From a checkpoint of a small transformer trained on Wikipedia: vocabulary 8192, 3005 steps.
Each number is 128 + 24 x the weight over its row's rms, rounded and kept within 0 to 255. Layers, rows and columns count from 0. Numbers have three digits each. The size before them is the row's rms in percent of the matrix's.

# o: layer 4 attention output (transposed), 96x64, rms 0.428, rows 40-63, columns 0-63
# v: layer 4 attention value, 96x64, rms 0.44, rows 41-63, columns 0-63
# q: layer 4 attention query, 96x64, rms 0.416, rows 64-86, columns 0-63
# k: layer 4 attention key, 96x64, rms 0.364, rows 64-86, columns 0-63
o40 083:152111103116075134129166125108096118134159147119144128110105115120132106146102089120123173118107145123128135155128144105120150122158173122119137128144118091175143149179106137181080128138080121
v41 071:141147115115131107110089116159134151127116115154105138133108132112107174125156158124067135124190137116093121156159140168153142136121139141151132102077125129117120133141121135147207136133149136
o41 078:154108112112091124121181134117084110134140115132148150118105116116141116148129096110107178082092151126113132154104123099122151125157157136130111134170120095162152147172133136167084139145091114
v42 093:132129132150144122105110087128147166161085125137137081159049153106154126149163153115099153115146127098127108164139121124131136128141106137155135137103142105118094137147100167120146115135150081
o42 094:156137120127083132147094126097073131147183117125110131126142135128116096144108085124138166136118156109150130162113123146130119112170175136145152101123133146166120103193118119157113132119167138
v43 142:143130141132123166137127138138139069120133094105155127137192124138124120092110084120160119119139057144111131138136092116090147113126156131116148128162116105128131133083107119118087117085128152
o43 121:123130134155124120112166135138112119093116143111140134143104137114119142080109161107133118133170074138122138087191146091161135125117162101143151139097131127115102109081142117100145124174087141
v44 085:152139106106114116133125132121107148144122069134116183094153091159109143075115141146106109122113182132116142122112147102149107124097108140118102106085131123135167150089147106147140134150084129
o44 098:111096093096136140114211140159172098105093128150125156140128094125140152148168143128096129074110147140098125132113126153132132136145106135097112138149106117121133141111141151134139140154085099
v45 089:105152149114120166128085121121156128079115120166136073146146172108113139070106101131143143146143074126128119152111131134119121135137102131131127137150143059110133149086121128129143131100157115
o45 089:154143108128107132124130128114097116122160126094150143141119119085128109110131115083134125141128118123136135082176170097110137107151191115129182163136136146160168088142136105138118160140087133
v46 093:111120097109160100149138160095120168138146143112138145128164143104123085110100128134193123085084138157146158120131168110143095137150124103145099094133123097132123106130094102147111128102117155
o46 096:098126153157152126130116103169155156128089118129101136128160105122133147124149144140110113141130106113125106111104116139118093113123092129127115139157140169075183126058170126094123153164137119
v47 103:143122131132140124128127081111165137107115148142140094194106164070135148108144152102148153158135084127122118131164102131144125128157155134124155137141141105087128100150104169129151091093142122
o47 102:127150117145102135161060123099070146150160117132164107143124144125103097135105081098133149139112119120132135145153147111112147132151162161162143146122116141176116101136142086147115149121158159
v48 108:130115148105134142120136060093163155108140113122120086178097149128108155083121146134157136172135156100127109105133116103168090142128124144111155130133152098091140103144124161137143112093125127
o48 098:140128091126111144157054125109114142147173106133184131141123143127114114139108095106126159159120145110127131154152128143077148103132127166155143112121103126182114108124142108130116161113166150
v49 077:159145102140114123128113145149112130120117123167101194094128082128090147110126139135070121152155158132117147121143138128161108121101134126126105116076122163132168167102145136133174139162115130
o49 090:116113095103126131095211142144133087109099121143142144139110111130153129153168125112103129052103144151092130137098142135146141155140132134108104154145118103132141148151132141146124137144079112
v50 113:087135183118110159077124099102127097094139144141147136116124122132098098166110102149165129113132130130140153089147128082111100123124158123130116156143130125137082108079115144128152151094100147
o50 097:164095081113112097125111135139119142094137108084168145146105124136121127088136133083140142196149147110108134135153107119132131133120121109148161126143164140099156129128154137104118090145072151
v51 105:087169127102119139097092112126144156112134137135150138111155136108142086129115094121159124109099094124098154129153161132100093128134129122132115120110119132109094085090086138132148159095062146
o51 098:166111109119130119135145122126088136093121074102136165178137099121124130085156123108149134127142130119117131102145122097140130142141147103120152168163161156121172105097181124096113153155095133
v52 086:167131098114112110138136122132101136150100061135126174117146073145116167087122149135093114109120170150122149129132124088167121116105114144108109119094128110131158155093150124138153122149093115
o52 099:107102092101123133117224146152162099111095137152121146143127100123131145153161134124089127076111134138091120151113129161132138141157117131109116136150102125133120138120133141152141120158082101
v53 106:097139069123090122121107130163117143185090094100112107121128164170168122161136130080104103103120141136116097161121141150104148146130107138145155127119102128138088126129147130096132161142128115
o53 095:186156160127127130137165126088081146141147131170072123123155125085145168093140131170153137153132142110162105143135137151164119114127156106118125098103149131141119137149089146127125115112144105
v54 098:076112138139168138118137118131159110105142178133117106148094181110136109144134130103153136158173096112137107132131131182112152138151148123148126125170156120127124098170120160127144145106172103
o54 095:154147164143109118130040115099079155132168121121159117105120157137116113109112101113139150149120128126165143095133125078109135112114147158159139136119131128131145135162130100126114136094165157
v55 100:193143118145149096148141102111142125107147117147163160156148096057143149088140145128124158129109083146113150122162116139146126100126138128097128119109131149102171113124109139142127077139110124
o55 106:076121119120134142144120149121110102127104124138153110165115110153111102160132107105114111054114099153097147140137136118140141166161127166133117172140085123154102093113169093141144154139133129
v56 102:116103125124111129127157174152107103172153109058123118104142115154147114179125118146122118077152157134148134125107105124099175113135135135124118124176123137148105138153119101107078139134156143
o56 118:133117188147142110108130130143165164131116148123077129090123150136130149109097162163130130176159112107149127137117093133139107101088105105128115083109136125086105158119110157114138083135130111
v57 082:140137116131126097149118195100099117092121113160110183119152144145135133098112127110122114167135094161099126137115155189130126137108144104154109122102134132164166157103168094135138110128130127
o57 085:095125118104143149104156118143141087113089158139132130135117105122134157153168139125133076075103127164123129081116148085150139170140126152108106160134123104103145164124105127148144160136091105
v58 071:121110164144140154119164140089117097100141136107129086126114136156139101153114105134156114158093114118150110098090124104111109127112114123105166167183110128130138134121153111116055097127101134
o58 087:117148137131148138138048121124159140140144144111125100129132149136128132111108147149163089179165118122145127123158134144129122134099104130130149115078142136124086113106098117092156129088188148
v59 104:080135124119159119140154162110130140118165139098106152088182125170139110117089112147127088142125155117101139097110157157131104139128123120107087106138124142130188113108152100147111156133092131
o59 102:121107153108168122115112114176173122110106099120132162118129125136136173117158165141132114092132124147135131077124105112100140115092072157107116148155111121092123149085141146091146155105127116
v60 083:110135148132145140103115120134169125057149185161111090144114164098099133130139119128118139197171102097121108117124123162134100139144141125138145131143127144090149118161128139127152113118158145
o60 093:148155135140115131130047119105085135150170103102181116125104153127136103127104095108157141137126127128144142121143149089111152124107157141148140148117147112168139120155130108126099165091154158
v61 099:135127147091155089111167113085130151120125079105101152118124135128140188118126165152120133098127180120144123100126134125172130115132118166097124129111147090110161136121156138179141117136112101
o61 104:113084110077114146155106139135182124139125128143127142103104111148115137146129114131103150096088159106120137147111099153088140129153086198122124121157076122134098135112135110150155127130118101
v62 076:161121113133108113114117102144121140129100092136131141155088099084106164148139167126060149091153156121135161129169115105169136120120156145139123132092123140131117133095105157120184122132129117
o62 085:129098090111095120116194161125114116135121125147132140142107108132137117155141107097104156087085152113077130187102113145134140139165139145133116124156112121146124131167145137162125112163090111
v63 082:107123145136184119141171135092134136127164177090126132121145126162167112123118127141152117149101131107108115099124135170123112136127124129087122110157120138114191091163139118149072120139096130
o63 092:110133161118163131144035103137154131132132116122131116114137146153115137129109140151144115129147113141150130103137109121105135125097078165125124131116107129121094118098123117088156151085198143
q64 127:107129129112112134075106145155111136158106064139096165177143127157119148129151103126156131111155124146152143105110120145136137117099118190110102164116138150140146105101113121146114093172118119
k64 089:161117151107118166192119134134206083103144077112138119107135101137104156151123136137109119112153140098135116141118160098131154119120136126132133128142086145118129126132148095151158139160135165
q65 124:164119165137168132153133116160149119073108149149122132088099167138123150091140134131127102132093159092109134176128121154122103121101165113134122094159130158127092116145087139120125148129153158
k65 084:152158161094096135130153132149119114098120119106111130091165107133110174176149138109142111139086160113103160154126150117114115164085160099110141131156157138176122144111115128112112114138136171
q66 090:124125142132126134152155082074113147154141154124141100106121137101108107104122161140118134122069135120151112156171092114111112140100167106155122118123115105165139161152128099164150129079157112
k66 109:126179153151113137128135155139109127108097157116079097116147101146155150150117140139108120148082144110108059128103110113103127128128158128119131108165154136138151124106099188123124140174122145
q67 088:069138165094140112082122126172137143106097089139118117117145097140140116118164168131135135144180142106099140105130127130188158118135114132136118136101159139106141132119136144102152101160104158
k67 089:110138122173118137153141127091141093150105141140138100169111144131113130109125134129127101160161123134184109120134109159176156132162142151125103118086131120098108109169102096128141142147136063
q68 127:116155118139113108076121163130099123108112118151113175160144098133089146134162079138115106137125136148163178107107101169143124113112134173110111160131116111090126152103113112133119152171119123
k68 119:141118125154090132112158148159127122186133130143136151137153101127131125111124101155119135132103164076110073136130135113154120070136106139122151137173073127158109121125129109138167172146134131
q69 092:128095081110152136114077179161122126130141127123121144141113145127118158141155122104150117163151105179134193115085145133128122148121117162089140123142111127113138114138095150105109114159081125
k69 085:111107120120179112140071116124194157150119107129141132147088151119106082096107123121127138099153104181124137123145127123147155141148082156135131120119125141110150130153174112137101112138158109
q70 099:146116074153114136123098171116098120137170139116164149147117126115118140143109102098155107135129094166150163111097149095123129148103109147101152136158131112103133077110129115118099106169084106
k70 073:139123106126169112129087099121163163115133132136154112153119159124130065063083131116128118144127107133149125114160160099138166106150101138149130108108138152103130141145159102149125128130175095
q71 098:151148157122110106123097106112091129159150097135116126126080138146132083135126111107148161074126131145167145109141148158107161096128128144163157131134124152188162139121135113173104133117160120
k71 077:111095129140114110105171138127088144138121148114131137128108098124103110129180112134118058120151137080127116162147083188117102122134121149147143133119116089143137123181104116125153154122111125
q72 105:126140146128163142138196122100148121152124146128149138099133137113138095125122143159106130089105155084118105148160106111093138167145147074152101108121139140157115150141140125182129132120179143
k72 110:127143136097149131108198149137066115107113135112117126094119102148138143156142145125139095112101135091121149147122102149071088141125155112136138130164143120157132114110103180118141102135134162
q73 108:104129080134161161102152179148152143121113145142155143125119118127121148112136157152115122176145099159088112156147122126122126164127112138125128124099146106108099139150088133092152086111077167
k73 101:093157149131173155135116085105150160139095121101142168111136132130137113104111147113102151081113115167130184154119106116127148153124102175182108135116136139114140152102147116143137091113139129
q74 084:114155141133129102120117120145133135143102115133143145127088091143085158121132140129094100178141138077140110093103129139174145096132087110117072142117148135081114145156117136088128122092114152
k74 092:148086085117147154110190116087109126134136142109159139123138118126120090081108134125127101115139125077144180147162099132154124130134127145157135146121119116135099136140128101101187119096144119
q75 084:121169115127105103147145085125176158104129150121145116142148087157110161158120148143106146144132120095125109131116088100121135115114104109125169149139114126100120089182154132078168137116098142
k75 110:129133104122114116133091108122178142125171129124123105116171116130174145144081125161131194124104107150085128097122104090136113109122126096123145125165093141111123080131153136148133131100104133
q76 097:121098141149142134114149142108090115138172154118124146124139165065138092115111128130143127151103152096118118098136147082117110139167133133096165086102191131106139131120140144141134099169150132
k76 092:115121131154174137101164145124081148109104114161098145115102092118122155105152104116133116183115105084121108150135175170101136113153112139127103127096186140127142116134092139130128101138137127
q77 126:122088121149177140126144161133136129153124141110155139112119181093155120100109150126099109158119147112087105137147135073135131157121120110114170103104173153097110140129108128122181112163122136
k77 093:078148151142152102104118101160128186130078135118115133124126116125194127091122142130086135093072091129094127142117117116098127105130130146134114139125167137123171126117101155136120126116128109
q78 093:117158159119085086155133073130125114106153142138141094142156087147121126159129134135163121110129101056129107086133162108129140089155109121137159128107144133140141121140174137127124148094137138
k78 093:158135095124103142109168129099087096118171137184139139137163106107142107121141114132148116177125117069147100132136150136136160108160126121120137144114120156132102130122109072103164130103109111
q79 082:142147131143098091132099101117156134111145112118145135118103083167108134148094113124105144145126123061168093104100114120114136094113075142121152154140119158124161114183123126094154121126122129
k79 087:110075106103128140117110071115141123165175124141110160118116130116124126117116098129148180087151121102086134136164133115117121115136088132120140159123078147097133108146152097164139157101125123
q80 126:109185114127112119095162122089137121114146140127155152133181077106125144145133135178113113117131132134151181123137120105133129154166133128111160138097135114095149151122154114085161145175118136
k80 087:147090109100145109144108148115140113101139091171133146145108117128118137140131091109146153148155089174130179084106182140139173132130105118123138155108149128117125143127163082106112100106115146
q81 109:081112122121136132077076152148118150174100080113112140142119153155138122139152101091146138133149099122122117083102126110128158135106092162157133150103138157117165117132118153127112113169102126
k81 105:121144175125101123161126141107138095115104136086147123137157134134101076117138154141099084098142143148187121131143100092162151130118167131171134138121101114115147175124108115114139165152120136
q82 103:120168131122120107115166122149180124081093117137133142123153126155172187108182125160099103098145140128119144180147124144134110115145109140110113123132133142120079117161113128100114144113127158
k82 091:158118150100104118108162156128107120158136115124123177123153086120108130139148126150138113121096144099092135161139158130134119156091137135105125145177110111180107146114093146067152116157130159
q83 092:083138125141130156145156088101142150164139113122159104090158127144141087108080157160112136142094129084133093153145091097120113170139144103163123150119128120146150134141134119113151126090160120
k83 096:133128132108124117099181139138060142103109163148084127120112107124149155179132126124134117145098128116097134108092109176102107145106157126121124110150152104144122111126102162107138086128092154
q84 110:110114142119134113073155168158124123144083105137130147157122141106143162115193106132114097122165132149113163113111135129164128133149093140099107113108140114087094130096131155136120122176098128
k84 092:151130105140108128158145140132157113199127131134165132171121149138123108093113124137129103136157129118162141102138131148190136112138111145129114112113078117113080131133138076149152160136139083
q85 088:160101162101171122121116140131123120130132119136079150115073137104105110097137151133132166152147151129134125113105097134139140143136160117173117155093134125140156210147119158121136115168122119
k85 094:138075138098118132131128092146161160100132162101150145141123154127074104093082156125095120111100094133132181181125110114137113137121122163169151134131145137157140132135122138128141094113148140
q86 113:141141103124097137152112121114086149143165143123114117146119136134087105145089129110154172133119106153125150131152115149059108093098156142119156131127116105164157091098142120158119103077136139
k86 107:127074131153113147130126132167159157146124142135119130139118127129118138110102103191082148140079117104086104141103123114097117093131122144105140134141094120161120084166138169167105130145137142